Weights of a small transformer language model.
Size: 14 layers, MLP 320 SwiGLU.
Architecture: no biases in attention or MLP, untied embeddings.
Each number is 500 + 50 x the weight over the matrix's rms, rounded and kept within 0 to 999. Layers, rows and columns count from 0. Numbers have three digits each.

# o: layer 10 attention output (transposed), 128x192, rms 0.0586, rows 12-17,43-49,75-81,107-113, columns 0-191
# v: layer 10 attention value, 32x192, rms 0.0591, rows 12-17, columns 0-191
o43:524372491475499457475465546420457516519544540564598453572519441531504494440488505355576492523456526527356583517497406513560499478595437449467564495406510552521597490463569410564430426378529543471497537558482417559412479441508569437609610556543469428456549548483403441535494507473529436399556421483418560413532450497444431460464439533484468419329496425438535591502486517518455505581522476384433485543590496508506448560501508489585627491378469515541462423418366404498621535395459368515500488512398471506424546497492435541507447508529428612450511486372490473467511544447638488473
o75:470447522465526563513513496507479491572524490534608462470479461518478506495529466459506508469480492478484518521474471516570525465636471534407539453574529505404467532427502445528531464463475470491532505477502489565484486533463579449486561508446477506563526531455495509568508522499556485497482499449472536482553502538489496595478499524526438531441533551427529560435580548550461539518474566500469545501515499472570499504497553544498546461435426538530499433523463566536556529457475530519484509617486456488474509475516507553569492496520548613439498491459567450514549529588461586500
o107:565504524473505526469499504523450466552417538498591472440553516522525490427517532554512495484461470482506439508475499499538532466543479479490444461505512508453476546517505484572543457471464520506563446541511467559535468472455558425548467396453574521585466512503535445496631486426527453546577502506459533446506540533467459519505497481562477551552559517469483609455503548517552429491517569473501543494550517399482488544541440495515546500383490528438527363527506570510510554488490541493479483580489527466480477441463500500531476456504524490419491436459551474442604571483456471530
v12:494493527422420485600500560574448523467520533578533484591469482446508521526522547536517447550563483556459447506458495487381424478545498458562538416477600459491479462552509437458483568475530537505605470507438497480621501561537489490529495474439573503452494479416400513599494545495398493507520623529557438506538521446470556486562506555498544462564526528502400482462507429597488530401526524456472595480464518503448487590521411538425444450325521504472419516458517609452431587417479593517394435426514529580402485522532437448509422539550532536477547505538373407427506522441514552473
o12:478441508506588486506438487509567522487443503511541412561509476384577488455487461486439461555532470448440442506545463500480516525535576473439527479444499457575459466524468490471564580512477405432512457500511535553594419428514502404471495394501467553499368557499515532510487539547539414537538495539507566547500594497553451458551419448507479511448536488592470543482575450547451460526475410583482449544449527460495489553460468485445405479468519588427458508360521512480455573456507522471543455439407525516394548465503396385463479397686538440462465515618461492548557565477507574443
o44:420567553525521500553481477511602510492512606488532558574434485496524504376576584622473494493586568549533496480553538558459599486517547437513491455571418531520474593578596495475486552460472506548495488544426582508455465451570573582417458500478557442475497565458585608581582476430476352561524528413468477564439536490528463565513483461518505484626513490465504495557531553560513545471523559565480411512406518558612401308572366497455578549482575526632441512506619464420448462469523528516554445472558521510569526490555579426545553455524551474409477454502431551432478574436513608587
o76:514454547476527517477442424429465506546488578555436437544520527438455443468508428500515462464501615514469494465514503427523493509482436515552445495482483476500515617571490512430530557524558448498581475512457539429462588397494493463547494561557490556497484442537641493546497563545561572554495447523468479528409544446555578481541492578457439545551492500520429456525537508503511508474426502595513431457397490443456576539501548552475529534555466463621583502489555511428486480526541453487438459501523477529471421441573517424503482514422507385589520509545478563552512425520385464433
o108:522464478479507462409411469456523540516548565591421453542589516426499441474461461518476405526477522513435497466493451491570490472508470473459570486492443520543482534563493480514475554519465393410594413611479579555547466485548518481562542519590514553435509513578550493511399562531561490479479414587462515496459494509523610505467425526542509570485517500541437449589442432538529509451417480647485449591443543490454545560534557475561451514447474492561558495377591450428459491501541511499440470477421530442436480393465493471433505421590569516620576453615438491587556493442417534442
v13:470450459439529443559518525482573545527433503431491522510463545556525502544444462476596535518523450520556510552501455508578532558418503491466453509535467482462403410380549550448481471460545405412531491561494460502540476531548536445510559457436516544482526581523511503356558573404545542486484473513497511481478475461499529466567575469544525493463478599412491494504498538544558523510441553622414522565517458522494480570517496446555496504532564394431492510574460470416551533517452512530469443509492465505463520450575560532557498468500522513505545429494551544416470567519414530452
o13:475489551415572510540451558477576595487495441486497491527492484425518548527450575535533456489594514549458417560465453504554591378459545437515576508409538443464460412441485603568510446510531490543529445527461477528467552456451535458518480414422505470476432499441549548398574489554510548498482479549539512456491523519463502486525601449482502501500477500495504553429500483490524527506477533477470543513508472424502454538536487566489527490517599517324433508549517597543513484527468523557417480514492456471563503384470436583547485445535518526467491465477533580454605529409508494423
o45:508537487457536587602510500444505452448481470488395549428414602512470502442561427511525476551489469532442449431536536514456497536464572544613440460564456559511441511442565574514583494503485474445646436515479520505531528439546557501449507498505431586513542515509617458477508476572544594448529516581545601541597465599476534400465533506485400588561453506462405503461575555546560404451376487507489499505479432395539526433480478534394440416550385495535507427563484703562556538538487419465492435467588486488495482523542564450492479442549535381520548464415487570516456559479497514423
o77:523523478462493510530519533481588526466528455474480483504444566468549484471514465595491459537493513380510483493507524515500594487482472509572483516556521602489473458478543564507422496494454506496543542480426542551523525578434545500519556470453488512493490521465560470460461482477566529545479479513520514504485524548454563511555519462523430545469502518440480519556492505564524472463451505525464482477538499533532467371538484540545566509555507491610493446487480520566483532447499497574430484474478408444419496458501508519494397562512531527536434505482521496531530515482451514518
o109:465524435540436428573632579523630497499497470531469536518534601540534550440470498479438474531598442445561400539426505396544550430531475444455532460499571539462449467453472574543511524566505523557509531451472501482544498587450472476561589381445512473542572472420589558419463439495467521566567516491548504490511478535478436543555522430468458528448512502438509534467532519520505484538510504515436530542541476499587479470539541531535481511515522468476531501463506454525477601496470544498467440484554498462537519451468477573527455524512507540592394486477502520491576534556469580429
v14:564519520401569478520496517496471590523436397470491448500532464490511493466512415569519534483456582448468582447457425472495477592512459575529505483435450534545564437484467480536437573438564499436483556514493559497504476460580515475506536528510545551531427513489479531580511465485475564517481499437439575418584538453467548532516562495550440531551429559590532528518482469514505617485503466603524456521552615502521481463559536577518533482389496416533443470533520410518489512447381523542514490498400512458493495442556531518489553469466552375565565583423479536479575437529500435534
o14:520463586491519482464511493512525560443506502533493469529440459457530478451439581549548379553452518487486416553520559480534460408490548532562543514520519481468492483479495541457490441592617516504579463534426511524436576489588534492560544521477590441482533460523529433557567468521581556537502520462484589517507533525484493580418547551495517521518506507508471506523513557542503547521446500495511590550496516509512467514565499483475571540513478485518479516568478478547532499477459553459488465490488465530458516467439541570499493417409473443569521518541499474526531498467468500533
o46:546537463454490528479499556442554574564456460539573482539587409512459495603503479487498505487542384467390458570500531514529517460489506564477558560432519526470495372467485463478495507428634507435580486552466502558405473460575574450489532541533536472469498471523318447458463539541476528448522626489547644498586481487458538437471442502556413400429554593445487461485519474567544492478485535487488574555584511562485513501491504485417562459428521424488512414499375402486509463405483496445548436454442541570253543487544481460490419452441613541578575463427418474543427567472626505540
o78:512498506440491505472491544477544546606544483513499522558524523472480456466477561510450527564544502529559498542454537478436454495517474529472591475540459545432530459428522483480528484523563539490489504600483468554552503444613502525551486514437514455436566462486479535467503478545480481515518519445519544519456498574481487503424429518499468476530546469520535478459448533496549479545510552502521515464459555482561478391542527505480540531486532421442425504521447485517442475415454543529575470501502489544375556607481440532454509422441589592495567493490487521520492532437657529580
o110:498421512523520536467524414561463499591509501480568527507433573435450433439518503520518440495578536561509490547472483484426431398545484499514531449541539482503472529389457414468582447589574523488498432554448528516468563474606513494531481423463565401525541464519543506458588539516469441570568496421464491567496548551520447544426550572476472478594471493464526515485505586520478499474544506527571516477495526476558568498566562506402510492519490580367520505566511482623501526487443583452564509480415518577484478479459492536508468375453479507502486439382510490565521550562537515506
v15:513528547478452487569397540504433415526468535530510523504576538609582495473566455588540491465498419433569480499454467524454487523555494594501559474545449525439434555524503597474519472458465552474427519483500494485508460471505514432538435550425489521579417586514579533606536484432443489575467534551563539461350559487449473497515490453370535484555493617585413474492533572491461517428539464507579433544575517417540471622555488455509461569494475572512586453495416445480455559583540385531600418480511597500548635435528426470512547515479436476440491674484552516622539551464504476549
o15:466418447562531484528448478515547574568493533495566460563501506644519428507503440543485527412539526616573450449539511504553534522553615570453539492531392482444554492551533413559531519398426448551565443569525520396440619575494403412445434454457409526497444554489546521489612598494450458506460466646521525508566484554501505443572513559552523477566546387644705535514468532500554479405536495454535457440480598491434587506514601451522467557567542482511485492470557460486513496486521561477502336533531454543439525469482390504450387510443537529423353605481595511598453525457423505486
o47:504449404604589484554565605621610601553400459499448455494456569542521534513500498533558469381433507470375629510393525673459503639522463500553582518486394477547496517534568488508458477483553557638525362454501566492402465592521467487510517482546519523602483421517553517435525483604462531609520528427460511521503515382473498483615516490561578426535492510543416400537416457523464380535452369496498423564568405479373460516551469555608508477514455596602523434392434478480502402500517536566550471482512502533543477484504639558450501500470422299490461535441463534457537569464617429466
o79:494510419483484512532452501550551504464462385528459452479501534470406516524564529539425534461472489570491543512439490568474550472453460468576529475492414515488525489548454553477514535510511431517461487507505528462517490493579478528477558466526524499527417469537532527420508481477435513552510499481543532618547494480488507458478523619502554532604505370494539385537478443467548462472431453513513447479433511471587492514468498488562536512537494490548458546463497517506528470392529486461553477479530498482376535562445513539468519461428516536481525508477475490511527524440606527497
o111:543511433515512582463500509512578467488510407438562539543477484469473442511491472536496510447447511593521534484412495478423566532513509584561517375525430575542488492516449442571478540482537461464481497486550541436454474504551476496493476499521473594492447537511564507460522513533470439492451493568530540479488483553468555457487454615516519433600520468612615437538508436475571472489474451517453465468486553557510463588509539519545494567603547510577414443526458424530568479441532639550610493521442450548376569559521445556434519423421456533451516610501446495594490556446593440526
v16:440554514477499533512543488493438514474466472607493558493562516457531561558529518484619508482487451481550515506459521387499537509521410452597473600451534530560438547522530574403450425521484494532550466604582569524540481454484489542547582499474552544473606500487476550480428468514499538556426549499484563480526551457504524512428437516491529524490434518430478607524575452498509640496489439561519424460563551547602496587558426536448558571554502535540463528457624578522458448468539501520481476505526525479567406517527477514537557589462534470583515518515482531479491489532501471484
o16:501534523486543567462479459429501478612481501497398447571479516490526507571484532536552571548521554517502520522522472442533487461491552377513423424517483487465494493516520490546443476528464538480571465484501460583554481462467553481523564504481547600515535443437492530523453521496532457501506533553564542452603571487522457479477557475472511488504466551486525573466478492455442411456533486562526524542458506518526517435511484529503521583546564466495511489521508528489469502485494470516496411491546505533605559480496503496489492438488523486520502467480507502539571479524487498494
o48:465502501455544491472501513495481483517443422450435421505597541498535572453482469515521438510573484456418541453494553497510576551496419510506611594468602520480500464477473548462439350389658450467500470611523464573431474461552560435420461591573466478501550545513412436469481501533550534339413586561471582561629531569393582472470548494451524411383586501501525472383435479534436391473422504477530534594587482484489436552430450459520577464516579466551468405513538529452563572445552438462341380483467536485458447549587506554408567479618454487574596488436427603593395570510589441427
o80:464517559505508487464516486475496527509508481492480471480573507448524530549556544389485525513542490592447519541435600446401454479509469467500574568453429527529518513413525506511495523509591543496469516511510441581416462486588504486474486459468545485399546468572420583496492486528478455458438522518488443535490466497508437560498404553491491457449455481485592515490460500465438465543470563467479436539429430513459489488515499475559415535452528401490475520568457538433514495533474483529556544400463531465477542527456491451465493531537476527510529493509470552516430471456554491489
o112:510466592508549515446445430460425454594513589486404525458477535465499459550586493457495510505556592582493528547411551473400414483570458446551460507475499518495563474489546484551479487505527521496492409530590495460514494450505422545496515376507559474446546473505400447495540482585466384495464556543493510427456504407481431558467532490499546493443479554550550560445487533463491492429511476548537438549539488467473524507552483413556473588541503396429519459458497550544526451549531483492513492416477556541563550527426456522486430472536520462483478465470502532517480473467443450484
v17:441574434565546406558456485506461603484528460426522554447521501530412487546483547510515570504498411514406446610562403520464452461441463428501553459454554545600566559488520603494533482532540468455477514489418507464525492483456479398478566425452489479499462492523488492526517544502486508510543387473501469530489562458436474541480476486512499439507455529505555549531393520469503515503505447535468467459497513428541456513478486522492490502531526467537540472429485456515486381555439586500518538420428475448455354437438450491493484510540590467526547507426644434582539502506526554422
o17:443468446582502490462472540512507527517491427508397523513527498420514536492524475494501490592542496488521401549569450627512473510510446439442541535471493576525543569471463496465499514578555557336471531463440554541524487492525422490446491443455510501510507517523511462491456512482558444562462462486499503472541490516514416535458465493595428429508458550450436522478470596425453564522510479496449528510536501425513409502546597376400482479475528509517501507482483553474421450486474496475542512422453481494549509557416483494460494441500496470535542492446484456449559507543494526485
o49:551515448505409476573525470543403609468433434531533551431470441537472512684440502428581495451456487464431559493473471424537502516442427490595446400413590483443597483475460510448536484488575498468529507534619528481464584466445538482453541565510479520501509512554473425496452553523468525471514442537436530519481555469509451469449476462429451545452418600385513463473503594576492541417432442421467505451365474472562497672541496453367529552568411442496594508480467563539593543481481345500452524537510533531370424490471336457528369443534521446442504443344612417591576528559524593497
o81:562467579475440504409474472557477565488449488466429542502568485468482544535547442523513454540407554484463481449463435502492507528476435527583497493539549572512485542509563483433547502498559398472498484471568550517513465471485459480497455469456483500552433477516449581468488559528576476545517558557481557576489450510513506469494539430525495580533518494373548547548539566576528516425521463535544545483437467485520493522496512595414488527462505521613553467466494528406643529455513519557509469544487480485416443474510552475545416559540468415458547488427524495578441482491446582530
o113:448490509569493503457471510557615551460495446477435528523606567465421563481480440498461479591504541508485525517454447524483522524423539505435486492449567511527559507442494499404532551609583568434528534494490553586537430508388439507484518455480463524623470565520508566501439552549557454575464476583552589554495481501591492508497496515526516539534562447374538489558549533524465567468531500553456511473520552465513470461525561423442515523437597529558481540417466453496535528439484588465615530441506612514393482549426501470430471531524557535478513581479475486509499551591517666501